{
  "n_head": 3,
  "n_kv_head": 3,
  "activation": "tanh_gelu",
  "norm": "layernorm",
  "attn_scale": 0.177,
  "parallel_block": false,
  "init_std_qkv": 0.051,
  "lr": 0.00847,
  "beta2": 0.99,
  "weight_decay": 0.038,
  "warmup_steps": 200,
  "batch_tokens": 32768,
  "steps": 4386
}
Each number is 500 + 50 x the weight over its row's rms, rounded and kept within 0 to 999. Layers, rows and columns count from 0. Numbers have three digits each. The size before them is the row's rms in percent of the matrix's.

# o: layer 3 attention output (transposed), 96x96, rms 0.213, rows 23-31, columns 0-95
# v: layer 3 attention value, 96x96, rms 0.231, rows 24-31, columns 0-95
# q: layer 3 attention query, 96x96, rms 0.252, rows 32-55, columns 0-95
# k: layer 3 attention key, 96x96, rms 0.239, rows 32-54, columns 0-95
o23 094:527492492536601438504508508532519444537452419541499514522521421450465618459492493473544562489464380504531492442459509474439474496530386517547656431516540502460574402507517404545515520476546457521484506436432461462479585451501517518491625490572467529471498545513435448436521494457478511447
v24 102:481557537543586451490532567434456448464597546512461522475522418516517487531491468508537408482439450500506446523456376441425489558468436415629497512565456587516537538467547515437442568457565535594453485465549534459498551429534527471556490457529480530541470552428491527479577506576539522558
o24 103:530546429387436500424518454552553494529450497449505452492463535455460535539554581547475549516475550484535550534575533540583525505560533576379563481463537447511473511475502517548513444526517467451544607510455527485457403622442448587525531531457500461424543564570501522501461420530496404477
v25 095:516490524475497504488458561524427494492494567472589478507537435510628536563589493477489477494513572554482500443468494548403533520443508451413550518398476493509527465449447593470511477591466502536483519515572456533508433545543467537584499502385470485543526416572614497462558439401567542474
o25 093:492512484558446490572532461417476585456468423549448534456490632528471455417491563454514531514498507458510526595559511454616458527558527543546503551556578540556490511537543445485494556443531497495475399437405509452464526449525559450455482516574488477459517528486362468513494526535453416425
v26 110:501560399603559523459492518447489511510467452433503459504495457552343471594427590535442490457506602502493527567477481505483520514511506538495525513464492449546623445522522469506458555530583424434450518557496471552457531498491538548415488481545393525495499427468487404472471510533598523549
o26 103:428459580430433571530451442602572445521423568509494516491510518447544499460519444492564474520510352543507528501515513442462477476528515360508496441565474523439413590568501506483487454518538512584521489459441444454422462479497479453466556496389594471498503546537526540502506429472466523443
v27 100:481516428462480470573503497544455579519491474511533522498481518619555543479518603439510508452580446537451495398494434486523497468468504551599454448506520495480483530477429462452478530522500431461505631558542596443485439546534567433461479509462389433485530440587454521423548443494474540411
o27 101:539566509553538496500446533434520461457529423545467501376512558411432350507547470534471503517503552471533464545455529489419527498558537430436467526508451509556522463488508502472512429364485541548496465445442427549468464442472412509513540481560524516484407469446598508557428569458479462554
v28 098:472556506485534576545525579480451472493515592507486397553570478483602521529441524426455542494547535338518570518459442495547454466523460446502602414522490520535513494495501477516461433556509478454507587538496511533426463487474422520483538521589469618513502532432605562522491433510442467509
o28 093:493526461557494404437454371560580572584453425537549573447492535563471565504463442540496463584417459624531428449514594517516544580418544495486466516533536567471528520500490502578478493463445515542491505497425530553569523523530629480506499555488520456505576469515472524455537516542501491500
v29 099:487418490525496440429448557516516451437473452474567554402443484521463439477441394454429583466532505400513572523575458525583495533418577415462453512493581570476526478502404467508426567476532536546519533467466536511563503473547487456523508525487514513588559490528559419495423539559471492426
o29 098:498582603488487576525483459535469528514488492532485490566523516479580569474513486482555439492563516562536407545440460491459468515665423543437510509475403494534494539483565525473517430554520458532532392474528463520534495509436427501537447480547500449506480590452350489503608428494503506522
v30 099:511346454502406567491533511450526511467494628591578521493507532514438472604413534452460577471515484537492485600495504494564473552533455517446395557592452514495496516486518437575527432501464516525541506552516487503530490565497536495485523484505474458420588473438447446474421530512421453448
o30 096:447538496467534493497419452506547547452532459437493458409523533479590607413456479512547426451554617568457558365459547524451539459499565600537555490539488485478598502519491450461463516520500475427472455473490433462546535511644456454570523497493459495511496497536580496512484484519541533572
v31 088:517491460474355435505437573559454544542490523454476480522581572477592412561491476558522465454481551456465443518582438436486545499475468501475520514480525561427461518366565515548498483562490436544478522470514370504408558491494515413460480446533497470558494511448492500595522457565454558518
o31 089:443503458500527564491571392457540437397470514463595500491489510521489506478537530512418551598535470480557540427514547622505457606484512465595501460514535413533474507501460542427480457469458506502544380427535509469482512490438401628450509561499495507474524495544488466417466515431473501453
q32 130:527482545519471597507471466505537497495491531492543552496500635424516529487494544605504496424513392417531488534452531414427468392478567496414460569419412590464448567458509566586506503467546563456507574464519490517511466467503524442493446534434445513528575552423506462585511469514477485478
k32 121:513497587479454536499451519489441516432536496536576456540549499449426502528442540584501411488576363529479511552531520481547439522480399484482510486448491412574475443489471505502456520477544536524499562472516512476421460527474534415521490524579598500580340544555520518496478417548598514528
q33 142:514479538478572408447483518492409592550535414467629536484502510565449524530522507448459517440448473579492448472508536520518467616439370418553430443596536533439418548492446535519567473563485445526463485532557491544546539521476505493478543524462548463497573446527448501492588523451470540514
k33 133:575501514512582462534511491565494421549480431483521567544516526531527589604477468398539478510451495472480516479436420494536503481545452457492514419463466492465496496625551546526512533570358484643568464510559469494528433525417537474471509469483541597474563461577464512472557437497489545481
q34 127:456514527438491567512430457533574460502461521499521458579529458444442443534482557488483487478468607474529454499572478452437523574449564408533432554489521397608418420407503549439532544461445555560541432553477460555632531517461487485503466504498476423497453488485535464501583469576510475497
k34 117:506482518463478557355537444552456524496535426531460473530424511554488501584537470500524517525586570531509495451533512508524443488463601517512428544434471576558492497475545552385492504414507476501459396527501475512564497581470464465512479481600509565467489563507571608453438440502408513589
q35 134:526517489590573529488535390534458533450461409587646490489418568520440536599466560512479470522508510502526606436485470496577545535488475557397469526505474413496513575513437453533484525350472523536481449510465527515569487455471459540542480518444464518469591514514530473497499503508509425457
k35 121:484471483458575467427497419349526410464478387466504552447485484455518475612497464530533593531513431449512465515551507459514565456541483486540517539434516461600528562546520479524473480549485436481478462491508525482504479442392466545491551551499466501546459468598585555422565510552547453408
q36 127:469506536464433481505438496393486458560535539557509443577469520503519441495610530442507469517587428535490501515527474468464468540529474412501440576479464487538444491475489561566577457510499470545537385526394392528514518480459559538465553516414591513535559568563437475545582439559506453566
k36 125:585502613507517498525478463547623482569491461492557490590461535520458569473469434446444536452497483572480466544517545522465547487488451481487466545406423482624374471421510565498418538474500432533574466559505567568492457492476453509468459415518549515569532517479479551550479458441506560565
q37 138:520541548456528642506542442432473546511519606518403489511506467413421520516478449486421551568562530582472457410538527497500502522496420520459513491436408517529542480433510473492554514499530492572431462506507505520596566386386441545479520459533492452477514498481472564522483517523422486397
k37 132:585548464511453569437469474522374416514512432497490465474541494559576507507455429489509472530505502503530503447528440461500524518563523451482601596525480473580477430463580534454468440496584539534509503509445549499502575418475465581588490500410475409436572411531450514525450478558415439515
q38 121:480535594537373528521489523473567513394544454413453525507512391574484421494591494461510567440472531487488517493540547512513444478562543581587530486571557512573440530460413430510555485495521467616470542479509528494515512470426539426497511560479413568486504573440517467557448519517546474463
k38 118:485576530464567480529611542457555497474438427571494441583532430473594534483469488527505499545422507435473594495456526417538457567472524454471442454473462546541527506425508437529503439496590599453441478481504584473438529522500510519503578465502441418436543594536488555476529607511531516565
q39 139:559588504445490591474534554466456466397457459564540590574458507506517530485518536582450494483479556517544574576474464486407486479561431446522518591455432534542472541386525440468470582481427524533414447503513492443489548470446378509523414485524522534516456529537504500558444541535486454432
k39 131:560541516487547629527446535473471446537607474463484454525532545570561447505551500537536532520492428451554456586490527450553502409517475471473563479478491435537464428451485477570459485411597550512413421556526530471539568564386544493515456553566454471483554547471536490577517572488487446436
q40 112:521497551516446476480446454480601505534524467434563482538465408455607533501516461532458526496420521564384546483588502512561548530574650496494485460481492521487545444464441464517569565507503553444411447515505509460510490618507510465398540556516546423594527495529547464550545507526536470553
k40 111:466473491422484463560535555518633399544495520493524489517546559562438518592586467475502555527429520497490526498542533459463566511491525465488511502493558560533476579415463425489422416505494482439476529524460443542483475559526591409645490472445521530359422545536529544483523518489501501521
q41 110:556455559360511585581585461481441556479531508503564527495474504480414357424487465513577563514363503534508518555530463404507530505570521482513446509552460497498435494487550560477497465504505458500429411466511500490555549496591507513504470474597464509542496579446520484525474498480582537434
k41 112:480440502517472525525471540436358420454466443446440451528511471529516454511522457534513485541503618512514507495479473552503476529473478360495512440555502567525480574557575455489494472469572536555588503575493572499414461601428436509422481558488502488501428571395508547503531564442478484437
q42 117:482457387500487563521501450482436561514559441485386499496454533502494503550456658449469422490536461518540588500567532532503509486550428473480458604406532494511498401541539526535560530453536501500483546480561592540528494424513413555511484518517490555432535401439509532547514479576450438510
k42 124:449448548507512495459468457417425491539479549540551557512483505557558407459421418447536535498552460437430582510530484483443519541535481467393529566473479469521578522426504530477503542440524429451551553512508398523569559417413517583535450526570487525471422506552481571583571442550480523544
q43 105:457506395524372554479547416445499550509598521537484541510463420493528478498545473494572474453473572413477519546441384554539508517502472480452470424494573550569494495480525513530442500517509441536511494576477419621542525574556594495477473500520506380420481443504472545549523507533506574525
k43 099:490480534473479537519371603528465489526421597432521545473457523616605523511485519399436482589561588577458486479540457500524523510561541517526530598455539505440529487451441457448490515580489519413473447465447522499552427498555563481535446486570442446559487538483444506451489536456518444508
q44 146:495437524411449533502435491485480533515366478449514491587473480609446532530514529444522560501515520494461539548452425517460544474462501510568482467518490474582422515468504515556546504519497483472434440603521446485520403424503619541488509528596503379578497489554416547588581451505504502466
k44 131:564522495438514555382495470475545531472553510492541510557544593530524525505567505485435516522525575454481424518444386573549538563473424526503451430439449576547502499500574538467455521552516564443525483511395626492527560530504523475523453504510525490484536509444390481462525363540548538441
q45 135:478524535411478602528509617416464483472519518537550536568476510485449446526486457585520561456536480392479595477529416535425509445497497483510487504531552602531507545494397464564466521469426544532468489491526524554538476479463608438594493478491431435640526452504500541486572471502456502483
k45 127:471481632459417549509537502444490496452472535498565446563476520562493450606437491585526557550547493489474467562367403448471421453513524494530510471438491412519416493520497403502406562581603590470474446510474478507535474404530531489490486538482519461490484503557486415536489510477516521527
q46 138:549522543529451471559468483491497497431505554502448551487394627483454454474452487642524502571438539542554566590504524525468542475515492567456474584494414473507528615590465520541448503394529560508477461452495478521480505478526438443523419468500537513606505519512465511445626510493508461468
k46 139:503565565459534489556530534323495497420520498584497495513463566491447414518506489586513423525604452476491528525511493534489620364497524470458531497524489557496472535525577422520446459444507507467535475492491581534482502536539485543498483557432503496637448459477518512565495466519537395523
q47 127:482524451565517567475477576461557481490498619539437432503493510565545511377513527499509549501435454498476468455505532542443527597520536510564482494524478460505509452481637460573483475455603397461577467468508469556473519506564511562494561516553497599580452449454489460500476516365460443492
k47 123:477518460501488439584538490421566563562470516542457457551445498487526473505534492469617516476576425561517507545493493525407503530529456467515533625518441498453495455534490501390507578451539520447499580547439523517415441441553466495523529484518485527452542457435423470527442542418490668469
q48 117:536452467530567526573429547558488457477556529498497482452498508453512527454543514528486582441552519549512474520487458486484569481463395504565580402432502530461525498521438530480499502517514608458496481545463380600487434459577508572415488453544548566495589427578535409443414498428536538522
k48 110:498591487540500453342455622525499484485584510533538507469459486472443551476567476535444521598529508494537492541493484579516504470554486512458481421539460441442441487531502500497482561475420496560546519521455395381537451478598530449527515445462529416595548489465516570474491585489435547490
q49 115:515423477493455498510524558438459518588480489592493462533496530498538433544515419397534515498497575597497498525472436492499430618526513540495449468553580540543445497588498501519376468554540396494495540553436516469541456593564591465440534435561472513540514422515425461506520545484470458440
k49 109:501447496551518431570586475459500551486509493408517534487483566551481477424502564503502544499504548535477422515547465469585517500538493445569589496509538511409544484542554444486551600469470446541581441567559558556485468458561532469476490462499555456495563496444422476374560545372498595547
q50 132:579552528479518435523600456497534469481482501456532485493480509562417391497465563472430503468541570477473535543492554550414475488501527498428441529607476411538526530456551471490533452535483493530505451523491528501539479513343448485433555434487435555430556471552548478378437501594453497574
k50 126:440590540446611417463532503535514529464599417471399463618506492487471463591504503461490518496471568479537469490578554441494458559545559519483454543483501511534500523547425567528535521526512530588585547518585523528542542460437416567467478525475463453467491552604474505531488488435418444568
q51 122:487473585444449436507513542453544345516530459444573446431468381367442477531527490424495552498497523516470595503558477534432371549542534541510504433481515512524520438525489487485530477425520507466473488526466472564581472448503560529533547502510505447470510509580580487616536494516452540514
k51 113:469464453453571540496472455438493450440419473467549423551584474582443404499553412496448571473495495528432528485499437484491491444548583479563509464531466467584478594480387645486494426465464531469498539460478456447463471387492481499462495429443483447506436569491516537520485539519517554550
q52 125:479521484480485457533541456541514494480533495486468569556501549532592413488510505439527417456511562534528477433529540505535510468364497451504494461513546513441586477550557367468515525591500381423507504539487486491520506529552579346456485398554518448574525488583506473529457549502495436446
k52 120:427387458404523447534443538481516525605491555478474549423437560415509495449465474476542507456468513493453549570514437445487465548590533536468484525600540507501504473478465466554490543548481460570475399653439527512494478521558539509463518598382524499453515539485486543481502443524502494597
q53 131:569469472535480417505541434446524547505404472482415538500549471455461479498471486589579469528593505483415502491481512445476554543484507568504473458627559565528496504572503515503447467550564533573559457443499509570486550357558574518531532488546402465510494575431495448539478529600531456484
k53 121:526488535560514457599420511569457557462522508529476581481531478473401500520434427474549517528454539515494490481407497478518436498444622547515515520505508512585508534522632499527590515473548555442458508494522506505444540498504464580576591524534430425546442508447408523381464407493554512494
q54 117:568638521535469559442586630550458470454533478529447426549498575473470483484469606543599468504529517438465442567451532506494540438464450523487491587504400463467478563452476497416497513473547546463471434454546517502427490524490354498533474475467461537454512506437518550504545438506491475542
k54 106:502488561531504462516511507453467556504545586556390463566462400510517472443507523570494480479537490472654477555488440468454557466462468494458495534413413540548458455464563523544470444458453551539430550483514520544525535593420461432573392502532473515610493456535485450491439583506500433488
q55 117:518471494557588490468605429472479445444473402462485528511460574554418462619484532466540549527541459532533501535620560509459444522523599492445467538523476499516530497504541553523450522360492564489484463454547579507496511562484471541497455421508608498502413532481469462390472515457534486439